From a checkpoint of a small transformer trained on Wikipedia.
Size: 24 layers, width 128, 4 heads of 32, MLP 384 SwiGLU, 5.66M parameters.
Each number is 128 + 24 x the weight over its row's rms, rounded and kept within 0 to 255. Layers, rows and columns count from 0. Numbers have three digits each. The size before them is the row's rms in percent of the matrix's.

# layer 10 MLP gate, 384x128, rms 0.312, rows 349-383, columns 0-127
096:128112143150129138096174145113135072126106089148118151109140072133123089127110113101062125111122106125124163140143117131176121150155121136127125153094101155141195142158153121118107146140133073128173162106129155126134156150138110143147158136113124160161130091147133095143139129111112149125157108087134132145117149161150151104181137139149159094110107124186122131129139107125161138139126
089:089095107134128117155150117136108134097129172114134097123143088124166076110106135115130142116119113104148142121143179125132124147143124145114134146142119079182119155072114149115123121177139091109145120133147152083108091115151101120152127124149095088153119136134093109156162110152121107107096144120092107099099147110181155094115122134137116077138132147160159122092141153135153097152112
103:120130123118147159132123141135115203170119147108151116146092128151153147148120128109143115094156150126142102138125145096134111130093096087140149141111096074159123138145118126089115135135112113108152119104110144133130138113114094074114103140097068056148148138134119125096123157127143116151128127119097135109113173078129109153191159117136089105139152148168136130128153145152098140127128
103:142139138125106156094125096087144145131116136143110126129203111133201177111116144128115107097128177137106152105134117173106136160127115103132101138152131162102106107133124132124129132117063143103146109114081126129160110122130148107130083134105159170114148141124136110114134114170169097165159146136152128165130155147184136122115158171129147140126127115139133114099098125133093145129135
105:116153070128146089109117158122147115145131074153127106094140138158157116173142143093109135135076156106153123140135147144150142119144158113110163159111121092128084072118132110126144171152107124177108137099141111118115093150122113122167130149107143153114113125116111120132098132173098093141155121157158154136142121138125108131115080166109104088175160152109135130114138117148119133131174
101:149166108133121112095173141136133113072119127146105096129170127132134155121151159132139111131139116160142162178155116166153105111147075156098094102114103155107111163129130098150143085153147127142182126111120142131147135142120158110105125112134119125109111101136057131132096091152122181101125116153152102130085128143129124140134075110105164138100145138095098157123132139122138137101150
096:164152098104118143123075119151188134125135134135148118130079181124121128087110143119105159177132124139097103133159114112200173103165158134148120146126108096130145103134144117121171150106121084130162124113148119140136136122119113098125131099147156088136120152148134154117148106112126187138126108143109086166103157146112139088130112126115108105121117130134083134117102133173127118138152
100:140131128113124104117124138076130139154156161121113101117092115103111141139104108102123161141106101147135155147108062116168119149165129149126094113132157145150131150109107141081173064144168116117102116112098117106127136154152124138106180123112158128122121127150125115115138157149122129111148115130110191140114121106142119082122095138134129141135148129184140149119140177124087074141086
100:098137171140099125105161110085158144145131147149107103135125106129123078132132113112116122081171103119154077121145120121148110148084097143168121131130126151077083093107072127121135106116152100098084150146120117109087111132100133101081120117138105140148106101137139147118140112113152142129116140108152128131109160128154053150117132090126093115145111128145102131139115144141147121175099
104:139137167176096130108157120105150093099146116091147154097157123145115135101140134147158103110136153107141138143132127115125150110203130101082108157124110115125175119130095096144139124184155107146182138089118130097097102119140136135115157076131100150125099099142141142121119108153159127134130114141155121136095136117139114135161083122125156106110149097153117112137142167113110169176148
106:095112177085143125138150087118099115114140190086125152087119136161085117165143147114121117131178139113133115106146129140111105176117159105117124118134189161106120103098135108150125155122161109113101098119093133135118152142105104133130103149122142110149138117121089111098135172169152071159092145139112127094174121135118109140146173160143105110125143125128131147130121152137152112123102
099:140189138107107120109118147109136158127149140146175089131120061159185161115100132156132109122101115131154121129112119099113106161110126140114137147146123173120086130099103153086137097098123144139124136114140092120127144126140127128188138096131165119075154149108066129087121141130135131117153128149079103157126118128143123140144132118102092147106145113145128124112143097107107070143125
100:137092091165130103078127086152121124100157116116074148134167117118118132110117114113114113099087152138107110114145150129106105136171110109104104139100176140121159098145105078117135125063124122151126086125138131140078089105103149136052141142086127111101139131142141129130162130127136124133090105112082103102116139121140138122099134140142100126098093128150118111157107146132128151146108
099:169148125101107163113110111182176116090111134109152146104159105134124127180081132126088117076186165092113140128156110156144114138130096139159116147137153114115160125165153168106130119114131105124118117143150164121123132135126128125114125137118089143114073110141126107100125078163099119137168110147113115080130087134117151108158123110133115136088112162153118120170121136122135112104124
099:145141150109150124095148169124136126096094122116107096125177137136130135190113093144122098137124110146168117164162132118142095118106140153118150172132134130132083162117140105127062148151146139126146082136158108108126101099149137102085151137086118102110112104150134062101161148124161168106099140141135146135129103085112126146143105155153144130132087105106156104114148137116113126124120
096:130126135101119161154167108092118139117087098098119091104110095105088127171113131126143138093143192104118109165061098140118124133103174138101115083159096135174107108112145164120131155139095117142125144131121124081066123106160112136144106137143117133157137125102122114140154126154139149137126140109120103138093140132127165099160113120097074103131140127171130124144149126140111116127135
096:111153143142110138112091117113153097133158149136117162129092119138158099159116135109155135114146122121070101175147138131152147085160092117124131169112093139118106140145162092168138173136135097144087162143119109138137089103121180119115125143069107163126132123114121130188116086098113113118114140110144088120117142117094141112118119164107140121101108156158118079135119103124131148116099
112:145096086099085114138131117105131099094087177113123123117148164149128102099125153137154118090115145103129096153130086125136087137142121157163132164129133140151123121151138118102108107188105160131113128140137111149137137149121114147097153106162125149100118118132116109132139064157104125127167123134094140112066116102053128132125146123111130111127147143103117170123159153150099135149168
107:094113074110156115141100133134102136140094156113149118099128134152081104152116129141109151080143136137088184117151137146123132117132161130118104141123098113128148120151133118133126161136162112099160138121103133139077103128111156116113071126105076145165117104111116130082159166145142166099115114125094140120139137119078129125173122109105150128156145151130107150186139140126150123090085
095:129140122105134102122090120124118156119153119134111152139117092118139123155151097158162102125128154101156176104134099118149084123160139096153130173097088133125177063147100129164137115130135110177150114172117122170134117135155087164121120113118100152164126089126109103124156125122102162133123174099120145134145146109117162158104148135090116153111104142108086144103132128158147127112166
099:127095132076143152140083104144154135089125113134136118139108144134131125120155127141118097169173121100118124137148134180114141177175122102188136097104149107105165140122126114124165162136114150137149121141131137116114145135120166113119106142142143154169138155173096135112124120136186121142140171134148133100116106118135156099145140126121122117143123089156153152108130191110186148107167
102:112156097142104125137156169175130133116099133100158130114161093128115083100111124130158094125162123136162195135146097136096130151130128125113182128174143124114138136082112133157124114096123112087111122148134130104128092125122131124137133116148155163102104120106090182117148133131184099142123108125073080118132108157141133136130157147123160144122148087110149095153107108156117159122130
094:106109084151166122100085137106131110135111117143141125146136128137148116115136132135135142137090157147162161123110147186123119126157128121112133137165096149139151122135126164133102159133144151137121134154098143122118104207089111118078087116117146078107164107103103118058134197116097136100125108163091097095108142152127108107121170125135153119117143135122123108143150134128114119131108
100:118135128111165092122149080106114142180179085143167115147113141146143124130112151121100147095154111148143100132123163128111105125133134130112155162123077128141181106122153153117147113139110113087106152131138116150095145155154137162095143136119114115141145115117103121119134152156150098127117127163111154150137111109091141137119109102102136221122102101130099070127178128116139143118134
106:116108118115134163135145125077119100089182183131126115123156106152133132166076121102106186122118151076161151121126113121098107115131113160124134099116130108155105086106136127108156122138101123150112098113094099159130118104158143074158159104107134127164141123103155139132150117091091119113132174173130114136116129146166139114097123139167111123114095146139146116114126151154149146115165
103:129131125145081108109095135149149140105123157094106125061146120148117145143136096141136114102134094132097127163148134105168124099137143149153141112145087154114134119127158099146156146149169150165137133119148159169159067125116123125136107109121136087163138095122162104111160119085108160124076118138148154061114114155135168151118153108110142136139131122149117126154166148111121128167137
094:104103169138125095117146067139132100112122132132146107146149139133165137149129126137149148110096167156159094096083125165136109124134095102102170131134097074114124118113141121124111094124091092159166101142091151113128147157131140128068112145077131095084127143149122140088116120092154129146154114136135147127152163142112121142168178090126124115107114100128143125106167149116145146126132
096:097115160133124158102156148088193170114168147145138099127130133138094142133120081095158133125165160120087120155089090120141123136138153144150102121118132161117138159157089146159163113103085160108087133116139143101105129133128150133091103139093128189115103121149106118093109118115100133126129108116138110129144113133092118108138136142127096132154081134123102111149143089113163130081116
104:143099138086131127130139118118143122084165075120146125131110068096155167132096119097142185106127138120167154147129077102179089081138113098162118134159114162119160137149083134155123129061127140147125113134116116149138121098151116119102165119120126147156125131140135115108159114126132133122134154126088143118170145120139131142121101113134095126144098132168087083152139137133101136130103
110:138085056125132179153166110137119179138065136127093120107166129102119134146110123101105116120135118101118159126174095133150109190130113115153127118113112140157132123144144111147084114186104146109157134120149114162161115163119119103153107147114132108108124116177120144136157120112144097156117109126094129118127120127098148119165170134121168117127164120103123104116129123108144096151151
101:097122144122153158083149150095104148129150092119156122080176138153125130115154151111168151099171142104099129178065176101117144151090085114098162129145130131140157149137096120131124151130096160104113159116132174125115088138128138115114107137154108150136154085107158116134139123129131137167135151085163125142111150152131098116127125129094135127133108132108142147126155137173149084125143
099:139155130111162157088098134138113088126125124149149107135115155137146121122108115149123140117151126129178121118140122113173098114082148101101119109164096140142136116136162163093139139121163126101188122115095120102134115086132097096139143160146107116159126132134155136101147133115134118098150159129093080092106142055130133127165117115118091101129134136147139116119092075065142102117141
098:177105105090098141080160133160078128152103132120128159151174155136112129118164141135109115132133110107123159145130142113079116147132107139131124114127047114132142133126135127107119090098152135111117111119114098118143139123118111104131094128086127160158141109134134100110132096154180120155152185136149138184123166159123146108162138127126186149099124089145113158118109126120151135108126
099:131140116142127158153142098120121205132137158129126129085110157126112089086121127142076136114165080115112125162135157132140109132146104136124141129153096148102123100113136111160133128148094142126105137090172187108103124149142140141149133151086107142129109136148131091107119188126172132106126134150102117104112185125178143101123144075095146107120132124146098125133162144122125143148138
101:102132144094185124127081170100154104108103123135139130125157136083120107132152126115119134135114121157114140162145148139107113157138110154121173143131102128166116121083104125135112113172138195142109110109116165081135130130102092138139139128153114122155130153112134122120063087064139124167131108130139127114169140163164123153124100105093138096137152139143118130096128129137174108143148